config.toml
n_layer = 8
d_model = 160
n_head = 5
n_kv_head = 5
head_dim = 32
d_mlp = 512
vocab_size = 8192
activation = "gelu"
norm = "layernorm"
norm_place = "pre"
norm_eps = 1e-07
positions = "rope"
rope_base = 10000.0
rope_fraction = 1.0
qk_norm = false
attn_scale = 0.177
bias = "all"
tie_embeddings = false
parallel_block = false
extras = ["some layers without attention", "local attention windows", "shifted keys", "gated attention", "value embeddings", "a smear gate", "short convolutions", "an embedding shortcut", "capped logits"]
init = "trunc"
init_std_qkv = 0.0466
init_std_o = 0.0
init_std_up = 0.0466
init_std_down = 0.0
optimizer = "adamw"
lr = 0.00126
beta1 = 0.9
beta2 = 0.99
weight_decay = 0.19
lr_head = 0.0153
warmup_steps = 216
schedule = "wsd"
decay_fraction = 0.813
decay_shape = "linear"
final_lr_fraction = 0.0
batch_tokens = [16384, 32768, 65536]
seq_len = 256
doc_mask = true
train_tokens = 151800000
steps = 4754
dataset = "wikipedia_en"
Each number is 50 + 10 x the weight over the matrix's rms, rounded and kept within 0 to 99. Layers, rows and columns count from 0.

# layer 4 MLP down (transposed), 512x160, rms 0.067, rows 233-276, columns 80-159
37 45 40 48 42 40 38 57 57 27 68 62 55 46 51 42 61 59 31 56 36 57 48 36 49 51 42 48 64 54 45 49 32 69 50 50 28 72 57 56 38 50 60 52 43 69 44 43 59 46 57 49 52 59 44 60 59 62 49 33 59 59 34 47 47 60 55 44 57 44 43 45 51 66 43 39 48 56 55 56
48 48 53 61 52 27 45 55 44 10 32 58 42 52 56 54 48 43 69 47 55 36 43 42 67 43 51 46 57 75 48 41 39 65 57 53 54 52 53 55 53 64 56 53 39 53 59 46 64 51 49 55 58 59 37 61 57 38 62 50 48 36 57 58 31 51 46 45 39 57 60 46 47 60 37 65 41 58 42 58
48 54 63 41 53 57 52 41 40 65 50 51 57 45 49 55 46 53 43 60 56 74 77 50 25 61 45 38 54 52 28 46 56 50 40 44 52 59 51 50 48 27 42 46 30 52 36 42 62 36 54 42 49 40 33 50 38 60 45 59 59 28 38 23 56 49 50 46 59 54 70 57 54 59 44 33 40 58 40 42
46 51 56 55 38 31 58 63 52 39 61 36 39 62 63 48 35 41 56 47 54 67 45 23 47 76 68 54 54 65 56 56 60 27 49 58 44 53 54 48 55 47 69 51 50 28 60 57 56 47 46 57 48 53 46 61 46 42 68 56 44 38 63 38 53 61 60 50 39 53 54 33 32 55 50 54 70 50 54 49
29 51 54 64 59 48 55 59 37 52 45 41 70 45 69 49 72 60 38 43 52 46 55 33 38 67 54 56 29 37 54 53 60 46 54 57 46 44 47 63 64 49 37 52 54 22 45 49 23 40 54 47 34 50 86 57 29 47 55 49 59 50 46 22 43 41 58 45 58 52 42 36 70 38 64 41 45 56 47 42
51 56 48 61 51 44 61 33 37 52 30 46 56 57 47 62 54 38 61 47 39 64 37 37 57 48 74 58 51 55 51 69 50 43 65 48 30 34 52 41 49 49 44 36 50 51 68 65 55 48 44 57 48 59 51 49 47 32 58 38 33 39 63 46 51 38 37 63 52 70 73 66 45 21 57 47 50 63 43 42
45 42 40 51 56 63 50 65 41 45 40 56 48 33 55 46 54 61 46 48 53 45 57 64 45 33 49 39 56 52 46 60 46 63 53 53 51 51 66 54 46 60 41 60 42 30 63 47 48 52 55 48 52 54 46 69 71 74 43 47 59 35 47 50 54 64 53 51 50 53 61 53 49 66 57 46 54 43 44 38
50 38 35 43 66 70 51 46 31 75 63 50 60 38 42 59 26 56 53 66 53 56 44 45 44 64 61 55 48 37 60 48 56 65 64 38 41 64 38 43 61 81 71 24 56 47 51 42 45 73 50 34 64 36 48 46 55 62 43 24 50 57 53 36 51 74 56 57 58 32 22 55 56 74 39 42 34 47 46 46
46 48 38 43 51 55 54 72 45 50 59 56 29 48 54 57 47 62 45 45 63 50 64 62 51 46 27 49 66 56 62 46 45 68 59 52 53 51 61 63 34 56 39 46 57 52 47 49 60 40 44 59 34 49 39 60 56 53 51 49 62 45 32 35 65 46 47 37 42 60 51 77 51 50 59 58 47 53 46 41
35 49 53 57 48 32 42 41 57 28 62 49 35 44 44 54 54 65 57 48 57 44 46 46 45 51 46 43 52 57 43 54 49 39 49 53 44 54 68 29 40 47 41 48 52 37 54 54 46 55 64 50 57 47 43 49 54 51 56 51 41 46 47 53 34 44 48 42 48 63 61 50 60 39 53 39 51 48 40 48
59 61 65 33 64 34 45 57 46 29 34 46 43 52 56 35 50 49 48 60 57 73 70 60 54 44 42 68 41 47 51 57 45 33 50 38 62 28 40 45 33 43 45 37 34 57 48 25 55 63 57 35 47 69 40 45 46 25 57 50 45 52 52 38 55 41 43 44 51 47 99 52 48 55 40 48 51 45 55 62
59 61 52 52 59 55 40 57 71 25 29 35 62 65 54 39 56 51 72 36 46 44 46 36 28 55 41 59 50 44 70 58 50 42 65 48 49 45 57 66 30 37 37 42 54 48 45 59 59 45 39 70 52 44 51 52 39 35 68 52 42 45 50 46 51 45 55 61 40 39 51 61 48 51 43 60 52 53 39 38
34 46 51 64 42 47 37 51 36 26 47 51 46 35 50 58 53 41 39 44 72 46 49 45 47 47 54 69 46 49 39 59 70 51 49 58 56 45 52 47 51 67 43 62 34 46 40 47 55 47 72 52 50 47 44 46 51 33 48 51 40 54 53 46 43 37 45 43 45 33 54 46 45 46 59 46 52 60 53 67
39 44 40 48 24 79 42 64 38 48 55 41 37 76 60 44 46 62 54 57 37 62 53 47 33 46 61 49 46 50 55 46 55 46 41 44 30 67 47 48 55 56 59 52 40 47 46 29 39 51 51 72 53 38 54 61 57 59 47 60 52 39 54 40 50 39 65 54 49 41 44 36 52 45 42 36 57 56 58 42
48 59 55 60 45 41 51 34 42 27 46 44 58 64 44 38 47 44 41 51 47 47 42 58 44 57 58 69 47 58 57 45 58 58 51 52 54 60 51 52 80 51 48 62 58 41 67 48 26 48 64 67 33 61 56 52 59 25 48 46 50 41 51 58 52 41 37 45 58 58 50 50 54 56 37 54 38 47 59 49
51 60 54 52 36 61 39 36 43 36 54 61 63 53 63 40 48 38 58 47 36 42 35 39 39 60 69 36 39 52 63 55 70 51 56 61 55 33 37 27 64 61 74 32 48 53 64 59 65 56 43 38 43 41 29 79 45 51 50 51 49 38 61 31 46 60 68 57 36 56 66 40 37 46 56 66 49 53 33 40
63 59 56 55 51 47 47 61 53 68 40 64 59 46 42 65 53 55 40 50 66 48 57 59 55 42 57 52 61 63 62 59 48 43 43 39 60 36 65 52 37 50 41 49 50 28 55 54 37 50 30 62 36 49 65 37 57 55 45 35 70 51 44 33 63 60 48 44 46 48 35 45 58 60 59 33 58 47 63 50
49 46 79 64 56 55 54 41 42 69 53 59 51 67 57 28 52 45 47 44 39 52 54 40 55 64 57 53 59 51 57 56 59 46 45 46 63 46 61 51 65 41 44 49 32 42 60 66 60 45 48 37 52 47 73 38 56 36 47 49 44 54 52 33 41 62 50 61 56 51 43 57 45 39 39 58 61 69 40 40
40 33 53 47 49 72 51 46 62 44 41 52 40 67 50 51 36 34 35 56 61 61 40 62 52 40 58 37 53 49 66 44 48 49 66 36 24 58 36 47 41 64 46 55 44 41 48 60 37 45 43 25 49 47 42 55 27 61 46 56 55 50 58 49 35 53 48 52 52 59 51 54 49 65 57 50 50 57 47 46
77 49 52 41 42 37 54 57 32 64 63 65 62 37 43 64 45 50 48 48 62 50 56 48 48 50 65 47 54 60 52 58 42 49 48 47 44 48 35 59 48 57 58 56 49 59 34 38 66 35 40 63 38 41 53 47 53 58 27 58 56 50 62 42 51 54 35 55 48 39 51 47 32 55 54 42 59 60 54 53
59 47 61 36 51 50 56 59 73 38 49 52 34 55 54 62 56 36 62 38 49 67 58 49 37 50 48 39 54 35 28 45 51 43 51 56 63 46 34 43 52 28 51 47 58 52 50 55 53 62 59 41 43 37 53 36 42 51 33 75 44 48 49 39 59 54 48 38 45 58 60 53 50 68 65 51 80 47 67 47
57 40 53 60 37 44 51 64 29 64 56 58 37 45 45 44 41 50 51 61 71 58 42 34 73 54 48 61 54 64 69 39 58 62 45 50 26 64 49 46 52 66 56 63 56 49 55 42 20 54 49 63 54 36 43 60 39 51 35 66 55 61 45 44 56 48 57 39 68 59 44 48 46 49 68 46 50 30 43 45
47 45 56 41 62 60 50 52 49 32 53 36 59 65 55 45 45 46 47 64 58 47 56 44 60 44 64 39 39 62 60 59 57 48 68 41 29 44 49 53 53 29 49 62 47 60 52 53 53 55 64 61 62 36 53 49 38 49 57 40 51 55 56 99 43 43 36 45 49 41 35 53 33 40 34 54 49 49 65 52
45 38 50 47 47 38 36 51 47 16 58 50 52 67 56 68 56 49 57 59 57 63 52 47 66 46 37 33 63 45 53 50 61 39 55 43 57 51 47 48 41 23 48 48 41 48 60 50 48 46 60 56 59 54 53 58 35 36 62 50 33 45 58 66 41 42 37 56 52 31 72 52 52 43 26 66 49 55 53 62
41 63 50 37 56 55 68 56 49 48 59 42 46 54 51 46 50 56 46 54 46 42 34 34 35 49 60 60 37 57 38 49 74 53 43 37 44 52 52 48 68 35 48 45 51 48 53 38 44 49 50 50 55 56 57 50 56 58 51 50 42 42 63 38 37 46 55 50 49 61 52 40 58 50 68 44 47 41 50 49
45 45 78 55 55 39 43 42 33 22 36 64 65 60 56 56 44 37 60 40 42 53 53 47 41 59 51 55 55 42 49 64 54 42 58 64 48 40 35 50 66 48 43 62 43 61 51 38 53 52 54 43 49 61 64 50 39 35 48 39 40 42 59 40 44 61 47 76 65 39 82 39 66 32 56 56 57 57 46 51
45 35 46 38 36 40 66 60 39 50 27 36 58 51 61 36 51 50 62 43 52 38 54 48 56 52 43 71 37 46 52 51 71 59 42 47 41 48 59 46 62 37 56 50 45 50 61 57 55 43 31 42 50 64 45 41 49 46 34 55 32 38 59 41 48 47 61 54 39 46 54 65 45 47 46 34 58 40 69 58
47 47 71 42 58 50 46 53 39 50 48 68 33 44 50 63 46 38 37 43 26 48 54 33 46 53 55 38 55 58 34 62 50 76 37 47 76 41 63 46 44 56 54 52 46 29 53 52 46 49 47 40 52 47 57 43 59 44 43 53 47 45 51 29 36 62 57 54 39 46 65 47 54 57 55 47 45 43 42 54
63 55 37 50 53 64 46 66 42 49 49 33 44 51 44 51 41 60 49 60 52 50 70 58 41 48 43 46 55 64 48 57 59 66 52 44 44 50 66 29 49 49 54 67 53 41 30 43 51 38 63 43 54 47 37 40 52 65 33 49 79 68 50 52 58 39 48 49 62 54 51 32 44 61 59 54 39 46 61 61
67 55 48 33 47 46 47 59 62 31 32 42 37 57 66 41 55 33 57 42 66 61 51 42 44 49 58 54 31 76 47 46 55 37 56 55 54 45 44 49 48 43 57 36 45 46 65 56 72 69 63 52 48 55 45 46 51 50 47 47 47 47 62 42 46 47 61 55 52 40 57 57 41 58 59 38 48 49 51 56
63 49 55 40 51 52 49 36 48 04 24 57 50 70 47 55 59 38 57 60 54 38 55 61 66 47 40 55 46 51 53 63 69 58 48 64 55 48 44 53 49 46 43 51 38 41 48 50 54 42 43 40 51 62 51 37 37 41 46 44 55 46 47 74 38 54 52 53 44 52 69 62 41 45 43 52 41 59 32 55
64 55 47 52 61 56 52 45 60 24 41 53 44 48 58 57 67 53 43 46 61 56 60 48 55 49 36 41 57 50 57 37 43 43 50 46 33 42 48 41 33 62 63 41 59 59 48 55 52 59 44 30 56 48 42 47 39 49 47 60 63 48 54 33 46 57 56 60 59 61 64 53 33 64 48 44 64 55 50 54
55 56 50 47 60 66 61 44 31 35 39 49 58 63 63 49 50 42 52 56 28 47 69 46 52 69 58 41 26 43 42 56 61 42 65 40 58 56 50 39 54 59 44 33 56 55 46 77 44 30 49 50 59 44 36 55 51 23 51 45 42 46 54 46 26 65 44 46 32 41 74 63 47 27 57 36 57 64 47 52
45 51 39 49 51 50 49 39 40 40 48 52 53 44 28 78 37 31 51 53 35 36 53 40 48 49 76 38 43 45 53 58 47 49 60 52 34 56 45 67 53 50 38 66 63 57 55 53 40 58 48 34 48 60 70 63 52 33 38 42 43 44 54 73 48 49 57 44 62 69 61 41 51 51 45 50 63 56 54 41
49 36 48 65 51 32 44 57 74 99 63 59 37 56 43 47 52 53 61 55 61 44 32 49 50 42 32 57 53 51 53 57 39 43 45 45 73 53 54 68 34 48 53 55 55 43 67 42 45 50 57 46 47 49 56 38 50 56 65 47 46 48 45 10 46 38 44 51 52 65 38 43 61 52 41 70 35 50 55 61
58 46 55 43 42 62 54 63 59 54 60 55 54 45 32 38 52 63 68 43 43 57 67 43 60 61 40 34 55 48 57 45 53 46 42 34 72 42 48 52 50 54 61 61 56 58 40 53 65 51 40 34 41 44 50 61 78 49 51 48 55 42 41 45 57 49 53 41 63 55 61 56 30 46 43 55 52 48 47 29
56 45 55 42 60 69 49 52 49 41 49 43 66 44 43 29 63 47 51 48 60 45 48 57 41 49 45 64 55 43 43 55 37 62 54 51 49 31 57 52 53 51 57 51 65 44 45 36 54 49 40 58 61 54 62 42 53 53 51 43 48 62 54 82 54 54 49 32 54 68 40 50 50 57 64 36 48 55 65 58
47 49 45 60 86 61 60 59 54 55 41 63 62 52 50 69 52 39 46 41 40 53 34 51 39 46 46 49 35 55 37 45 70 50 59 69 51 35 42 51 50 52 35 66 46 39 42 39 39 28 50 69 44 51 53 66 60 46 52 45 45 50 47 65 40 33 75 41 40 39 62 60 46 54 37 46 55 50 52 48
49 46 51 26 50 37 44 43 40 27 56 47 51 55 41 62 50 45 43 68 43 47 51 36 66 41 54 58 46 52 35 45 54 55 55 76 57 47 59 51 37 53 46 47 43 49 48 57 42 47 49 36 39 60 42 54 64 39 45 68 54 36 54 58 42 57 71 49 50 68 58 47 37 51 45 56 43 49 46 58
52 43 46 63 68 49 39 46 61 37 54 51 44 58 50 55 53 46 44 50 56 50 41 46 46 47 42 66 48 58 48 28 50 42 62 38 87 59 47 36 46 46 38 34 52 47 43 53 46 70 50 37 52 60 50 38 57 43 49 59 48 53 52 29 44 56 55 52 44 56 56 60 50 32 50 50 49 57 50 46
60 57 39 49 37 60 53 74 29 71 69 40 44 40 56 60 38 72 46 62 39 55 72 39 50 58 61 53 63 50 45 43 51 56 48 45 46 62 62 54 51 68 54 69 55 45 52 49 43 66 36 44 47 41 49 44 69 68 24 55 74 57 52 40 59 42 47 37 57 34 40 48 42 54 56 51 52 50 45 38
39 42 43 53 48 41 42 76 60 55 42 51 56 43 45 38 51 45 66 52 45 44 50 62 41 52 46 48 54 55 46 52 51 38 33 46 60 55 52 54 46 45 42 53 50 51 50 49 56 40 61 37 46 34 42 45 54 64 50 44 51 46 50 52 58 49 45 43 52 47 44 47 47 71 50 69 51 49 63 50
52 61 64 37 52 59 56 53 30 23 39 48 45 53 58 64 48 51 30 48 62 49 63 44 61 69 47 52 55 47 73 56 55 57 36 49 60 52 71 44 44 58 60 70 40 50 50 51 51 41 54 56 45 39 39 60 42 43 35 29 51 64 41 83 45 46 42 54 40 45 44 53 35 66 44 52 54 47 42 50
31 43 53 57 45 56 43 67 36 73 57 49 42 59 40 51 65 56 35 65 48 55 60 65 46 42 53 53 41 44 39 47 59 50 38 68 37 57 40 29 49 79 45 59 66 48 69 43 48 49 51 31 45 40 45 45 48 54 48 63 80 47 55 56 55 55 47 24 47 56 38 58 48 61 45 60 49 47 70 38
# layer 4 MLP up, 512x160, rms 0.0716, rows 234-277, columns 80-159
52 44 52 47 38 49 59 53 59 43 53 58 42 44 28 46 56 77 42 53 39 61 49 56 59 46 45 57 63 51 39 51 49 45 45 63 49 38 44 43 55 42 64 50 56 56 62 61 56 46 33 52 35 61 61 40 49 51 48 63 32 51 41 44 43 53 44 37 45 68 42 60 45 47 44 42 36 55 60 41
53 53 69 39 52 45 45 56 53 54 70 52 37 50 45 40 58 54 55 45 17 41 37 57 31 58 52 49 63 39 46 37 25 43 39 56 52 50 48 28 47 48 60 56 72 46 41 34 43 36 49 49 40 51 42 39 56 58 46 54 47 67 43 44 51 60 31 58 47 51 45 68 56 42 54 41 45 30 32 38
33 59 45 50 56 64 62 32 68 53 51 43 46 59 46 36 53 61 50 27 44 46 31 52 42 42 51 51 67 39 41 61 59 50 61 35 37 44 69 51 65 63 43 54 46 58 61 52 44 54 43 36 56 60 58 53 49 44 50 40 33 44 56 41 42 59 55 55 54 64 53 44 52 38 50 53 51 56 62 37
45 52 47 26 55 52 48 31 40 57 42 33 37 57 45 47 45 50 70 59 58 50 42 48 60 50 59 42 61 65 53 50 45 42 35 75 53 62 48 71 71 47 50 30 27 62 67 43 59 51 61 24 45 59 44 37 51 43 30 41 50 52 49 48 56 17 44 55 49 50 46 52 43 67 62 65 37 53 55 61
46 43 57 47 40 61 52 73 39 42 43 25 57 61 49 58 59 42 58 58 62 49 30 39 56 56 55 43 43 40 38 56 50 37 37 58 22 58 41 55 57 40 29 65 50 55 58 30 61 58 58 59 62 56 53 38 52 49 39 49 45 28 53 45 45 52 51 41 60 51 38 39 41 70 40 46 42 63 55 46
61 64 60 63 57 34 58 48 45 55 55 54 49 55 42 40 51 52 51 41 46 51 36 45 55 47 64 64 56 66 51 36 58 53 49 42 52 49 40 57 61 40 56 48 40 41 48 56 61 56 53 35 50 58 46 60 35 28 49 58 51 62 46 61 25 34 49 40 33 55 59 40 50 47 37 54 57 38 43 59
55 32 57 47 38 63 43 45 49 37 50 52 54 58 45 62 41 61 68 49 49 49 37 73 44 71 34 31 46 41 53 42 40 51 52 65 38 46 49 54 67 48 62 62 64 62 45 43 49 58 44 38 47 58 50 53 53 54 20 68 42 46 48 52 66 53 35 42 34 43 55 50 49 44 68 57 47 39 33 39
42 47 66 32 48 58 68 60 44 56 58 51 76 64 47 54 43 43 70 57 64 29 28 45 76 65 53 45 42 54 46 54 50 44 51 54 60 55 63 34 64 34 61 29 52 58 43 60 51 43 49 56 38 41 49 52 40 48 53 50 65 50 43 45 38 57 50 56 40 44 40 50 35 52 46 51 38 45 40 49
54 71 49 49 47 46 56 40 42 64 74 58 43 53 39 44 47 39 51 46 65 42 44 53 60 57 57 48 55 43 60 52 52 58 60 69 52 52 42 59 44 40 56 64 47 62 38 57 41 59 52 52 38 44 54 57 46 47 46 64 46 52 37 34 54 52 49 49 44 49 58 44 48 56 53 48 51 57 53 73
53 45 58 56 41 47 44 58 58 46 53 49 50 55 50 41 56 61 66 53 62 55 49 43 52 51 49 49 56 16 50 58 62 49 39 55 41 50 44 50 43 61 45 53 53 60 59 41 61 59 53 48 44 53 46 53 52 49 43 42 44 50 47 24 71 52 45 51 51 37 57 61 45 56 37 69 48 43 57 31
44 30 62 37 55 42 62 49 41 53 58 63 54 54 42 48 35 46 44 58 62 33 55 49 52 43 47 51 51 51 38 47 38 27 53 46 33 48 53 53 63 42 56 49 47 60 45 63 47 56 52 38 51 66 54 21 56 50 57 63 50 49 56 58 49 33 43 48 50 35 40 39 43 53 50 37 54 72 36 59
57 46 66 52 45 51 57 57 45 56 73 37 49 43 55 63 45 48 46 30 66 51 64 51 57 37 51 55 55 52 42 48 34 51 32 38 49 47 58 46 48 45 52 58 54 55 50 69 56 71 46 44 64 67 50 27 50 46 42 64 46 55 39 39 45 46 51 49 55 53 53 43 42 44 49 43 46 39 47 76
50 38 66 45 47 56 50 52 53 59 54 54 51 51 48 43 53 70 63 50 54 38 39 59 33 44 48 50 51 53 52 55 51 52 53 54 38 52 53 41 56 52 58 41 50 71 46 45 67 49 59 37 57 35 45 32 38 51 53 46 57 49 45 50 47 70 31 50 40 19 52 54 30 62 66 55 44 48 72 36
43 50 73 53 58 54 46 45 47 43 28 39 45 53 56 60 42 54 60 59 54 43 49 58 56 40 38 58 39 32 32 54 45 39 53 52 62 48 52 56 70 39 45 54 42 51 60 35 44 70 61 47 53 50 63 37 50 49 26 41 48 60 54 51 36 37 46 54 52 41 30 68 68 44 46 58 40 52 58 51
55 46 52 51 53 47 39 44 61 49 64 51 43 42 44 46 55 42 68 44 43 30 38 34 34 57 44 33 55 42 59 68 39 43 48 60 43 68 47 38 64 59 41 47 53 58 48 41 55 77 77 50 63 58 42 39 49 56 47 52 50 42 47 50 48 49 46 36 35 48 46 42 56 35 55 52 44 47 63 47
55 53 40 40 20 50 45 50 59 42 45 55 60 57 46 38 44 54 65 51 42 55 51 65 49 61 47 61 54 41 48 55 57 52 46 63 34 46 44 46 41 32 70 64 29 60 50 59 72 60 58 44 47 52 31 62 47 50 30 55 63 54 51 53 65 53 58 53 58 48 48 54 55 32 50 51 47 54 50 52
48 41 61 56 41 37 53 48 62 46 43 66 46 47 52 39 66 44 42 43 52 44 40 58 57 56 54 51 27 38 46 49 55 46 53 56 49 42 64 56 52 58 62 51 58 76 47 49 58 59 60 30 31 39 73 49 52 62 53 50 54 39 61 43 47 60 45 62 57 42 49 53 38 46 50 60 35 54 65 41
24 50 42 33 60 61 76 58 46 53 46 54 41 46 36 52 66 49 48 35 41 40 59 42 64 45 43 53 53 40 44 53 55 57 40 38 50 29 48 33 52 62 55 63 65 50 28 65 64 47 42 36 57 39 56 36 65 62 46 54 54 43 55 35 68 49 49 41 44 43 32 53 59 52 43 77 37 46 60 59
40 47 45 54 47 40 43 65 44 52 47 48 43 58 56 35 65 50 65 55 55 53 57 57 43 57 42 49 53 28 53 57 41 46 49 55 48 53 54 61 47 41 45 53 52 59 74 28 48 42 40 44 33 52 43 46 52 64 45 40 58 43 42 52 35 56 53 51 37 67 38 46 58 65 50 73 42 29 43 45
61 58 41 48 51 52 46 47 63 33 68 42 54 43 32 45 64 40 54 43 45 58 66 56 51 70 47 28 52 61 28 57 46 66 53 52 56 40 68 55 54 51 64 42 64 42 45 57 39 55 45 37 37 68 45 51 54 60 37 67 37 37 32 26 50 46 20 37 46 58 48 65 62 63 46 54 51 56 61 38
49 31 72 63 54 52 54 37 50 53 61 68 35 54 45 35 49 53 49 40 63 43 43 43 60 83 52 60 42 48 40 61 22 44 37 54 50 63 51 38 66 61 58 56 65 50 47 34 60 40 47 58 55 42 48 41 41 52 64 35 48 39 33 32 50 48 60 36 54 55 53 60 44 48 62 74 35 35 49 43
45 39 56 53 54 65 63 54 31 48 26 41 46 55 24 49 52 48 44 51 59 29 37 56 53 50 43 49 47 45 37 60 47 45 49 46 61 54 48 66 44 54 46 58 49 42 56 55 69 45 59 27 59 59 46 44 62 48 43 40 41 49 24 53 53 38 52 57 55 40 44 58 46 51 48 40 51 49 64 60
55 58 57 51 32 52 49 62 54 36 57 51 53 44 65 53 56 51 55 32 58 35 58 50 49 36 73 48 39 34 49 66 37 39 49 72 53 60 55 41 76 41 37 57 70 46 38 52 45 43 69 55 66 53 60 40 61 55 50 55 40 57 45 41 54 61 37 42 39 51 55 61 30 31 34 56 40 52 40 36
61 36 55 46 55 36 49 35 53 64 51 50 52 60 39 50 57 65 48 49 57 51 49 54 63 45 61 53 67 41 43 35 36 51 56 42 64 49 62 43 44 59 34 48 45 74 48 45 49 53 55 46 58 43 42 48 60 42 40 44 53 51 51 55 58 50 43 47 50 52 55 69 42 56 50 57 47 45 57 56
36 43 49 36 50 47 31 56 57 36 67 48 61 47 50 45 77 64 72 57 66 40 43 43 55 41 39 58 69 64 48 45 41 49 50 54 45 54 47 42 51 46 47 53 49 62 21 46 78 63 47 38 53 50 47 38 54 61 46 53 58 46 50 41 49 60 62 42 70 33 38 77 41 56 68 56 55 58 65 35
41 53 57 66 62 51 48 60 54 45 43 65 40 43 54 31 49 51 47 45 48 47 42 59 62 59 57 52 51 40 55 63 51 49 53 49 57 57 57 61 61 59 70 28 60 51 75 49 61 38 51 51 50 47 45 48 46 65 68 33 64 49 39 47 41 43 46 49 49 36 46 37 51 40 63 56 41 39 47 63
64 46 47 49 38 48 54 52 54 47 54 66 60 54 44 62 59 52 48 53 38 54 55 57 44 62 50 49 33 54 33 50 43 72 32 60 58 53 56 54 36 42 53 53 65 57 53 42 50 56 47 48 44 60 45 48 44 50 59 58 48 34 50 54 34 34 34 34 58 54 62 57 41 47 42 58 56 51 66 47
40 54 58 29 64 40 59 68 66 53 55 38 57 57 28 55 40 51 49 40 40 48 55 62 43 57 55 62 29 48 35 75 40 25 48 53 63 35 65 47 59 69 61 60 43 53 58 46 59 43 55 43 59 48 42 48 34 30 33 45 76 46 47 34 55 54 59 40 62 68 43 44 38 56 64 52 30 51 44 63
58 40 66 53 55 42 61 45 45 49 39 45 59 63 36 59 56 63 57 46 47 33 51 57 38 40 45 33 50 48 46 67 35 59 49 42 54 52 67 47 40 45 31 44 53 62 44 49 48 45 61 40 60 62 50 41 58 36 57 39 47 42 60 49 51 41 48 53 42 48 56 57 67 31 43 45 55 67 56 57
34 51 47 44 40 46 55 42 60 46 52 52 60 51 68 60 59 41 35 51 51 42 48 49 50 46 54 50 70 41 47 46 31 54 40 61 52 51 63 55 69 28 48 51 79 43 48 59 60 40 58 49 35 57 61 47 46 48 41 63 29 48 44 43 51 46 46 53 37 62 46 36 48 53 57 45 31 45 43 36
39 61 49 37 35 38 50 46 55 58 55 37 40 41 68 52 52 63 48 35 46 67 59 49 60 50 53 44 65 48 46 58 69 44 37 63 45 43 50 47 54 38 54 54 57 45 47 45 48 67 63 55 50 48 45 46 50 63 43 53 48 51 52 59 35 56 42 19 49 41 40 46 50 52 51 54 27 40 42 70
48 69 47 49 34 47 41 42 51 38 45 48 64 57 57 49 39 51 54 55 61 47 31 35 42 60 65 30 41 45 56 54 40 48 47 57 42 40 50 48 63 38 57 50 43 60 41 55 60 64 47 59 57 65 57 52 55 66 61 49 28 40 52 40 42 28 50 22 54 54 47 56 46 53 44 47 34 50 60 55
39 31 58 22 59 64 61 37 58 38 45 56 41 64 44 47 34 64 63 59 53 48 44 51 61 40 59 53 56 48 51 77 40 47 59 84 49 54 37 66 56 49 51 61 56 64 50 38 55 66 51 32 43 67 29 55 46 62 47 41 62 48 37 60 32 47 66 40 68 43 44 49 37 55 55 50 41 49 49 56
41 39 43 54 51 45 42 59 61 72 49 45 39 55 45 53 59 64 46 48 49 40 56 57 47 40 34 44 53 46 47 55 47 43 47 57 33 39 66 54 39 40 60 68 52 37 65 41 43 49 54 44 53 48 52 46 81 56 65 47 72 39 42 58 52 44 45 51 59 57 48 33 46 60 34 54 43 46 46 55
49 51 70 59 59 27 61 44 42 48 51 56 62 48 49 53 54 37 60 44 50 38 54 65 46 44 61 59 46 47 37 65 36 60 52 67 47 53 78 57 52 47 36 63 61 60 43 37 49 54 58 57 47 71 38 46 48 61 42 52 40 50 42 57 54 47 39 48 51 31 34 62 45 34 40 49 55 49 55 58
40 37 66 39 70 49 49 40 37 57 36 47 62 57 42 55 40 40 56 36 48 41 41 69 43 37 39 52 51 41 43 42 61 47 56 57 46 67 73 42 52 39 40 34 47 44 54 43 58 53 39 47 68 50 49 42 51 61 55 41 48 49 43 39 45 49 39 60 29 43 34 62 49 44 49 54 51 60 59 39
56 49 43 52 39 43 56 69 41 43 52 40 55 63 62 35 63 65 63 31 37 48 38 54 65 73 57 60 63 46 49 52 49 60 49 44 48 43 53 36 46 61 47 52 57 40 35 60 42 56 42 38 58 66 57 52 50 82 47 52 47 37 56 58 58 49 52 44 41 57 54 51 65 41 57 45 42 44 54 46
46 49 60 47 56 50 43 67 49 65 51 45 50 49 71 34 57 52 52 50 65 50 47 54 35 44 30 68 42 57 46 43 29 22 32 48 25 61 55 69 51 49 39 55 53 47 53 45 46 61 39 48 43 57 57 34 40 64 60 38 67 60 47 48 50 57 60 53 29 25 39 53 36 63 45 40 38 42 59 61
41 49 64 60 57 46 48 56 57 48 29 51 34 44 42 43 56 65 45 57 37 45 42 47 36 54 59 55 51 46 47 42 64 50 33 48 38 67 53 57 51 37 60 39 49 38 42 67 59 56 48 53 48 51 45 46 42 50 58 45 46 48 55 33 44 56 52 38 37 62 27 38 39 55 46 55 31 59 56 48
53 47 54 39 48 52 58 47 37 45 60 59 43 61 53 28 41 31 49 50 72 44 42 57 52 63 69 43 55 40 64 51 47 50 41 45 31 45 65 48 57 63 62 48 56 44 52 48 60 41 48 51 44 55 63 46 54 45 26 50 54 47 42 53 59 59 41 26 45 39 25 60 43 52 67 54 50 34 59 43
50 71 60 35 50 47 70 45 40 44 47 55 39 58 40 59 39 65 42 48 32 56 56 62 53 50 76 51 53 53 47 49 50 38 42 53 64 48 50 31 56 46 55 50 62 54 38 33 58 49 48 42 56 64 48 49 30 49 38 51 66 55 56 48 31 57 51 56 42 57 51 42 56 37 57 48 57 69 58 63
36 47 57 49 54 38 67 45 56 52 39 60 58 54 52 54 37 44 51 45 50 61 40 43 58 40 40 62 37 59 49 58 54 53 48 58 47 63 48 59 50 61 45 35 56 56 51 46 58 53 53 60 40 50 60 47 51 69 37 32 59 42 43 43 45 54 43 57 42 42 28 54 56 47 49 62 35 52 54 32
48 51 40 37 49 53 45 72 42 44 36 52 48 52 52 52 36 56 50 53 38 39 67 49 44 43 68 25 48 42 66 51 40 45 51 54 47 37 50 56 49 35 35 52 55 54 67 62 34 48 33 40 61 47 49 40 46 44 30 29 48 43 45 75 50 49 56 42 52 52 55 62 48 42 45 57 37 40 50 46
42 43 50 49 31 67 42 45 63 41 45 49 54 72 43 45 53 70 69 40 45 48 41 56 50 77 38 47 55 59 28 47 51 44 58 57 42 44 53 45 46 63 62 38 56 43 44 51 58 48 52 35 38 54 38 50 57 53 66 56 51 53 42 55 53 44 43 47 51 52 46 42 46 63 50 55 44 45 62 49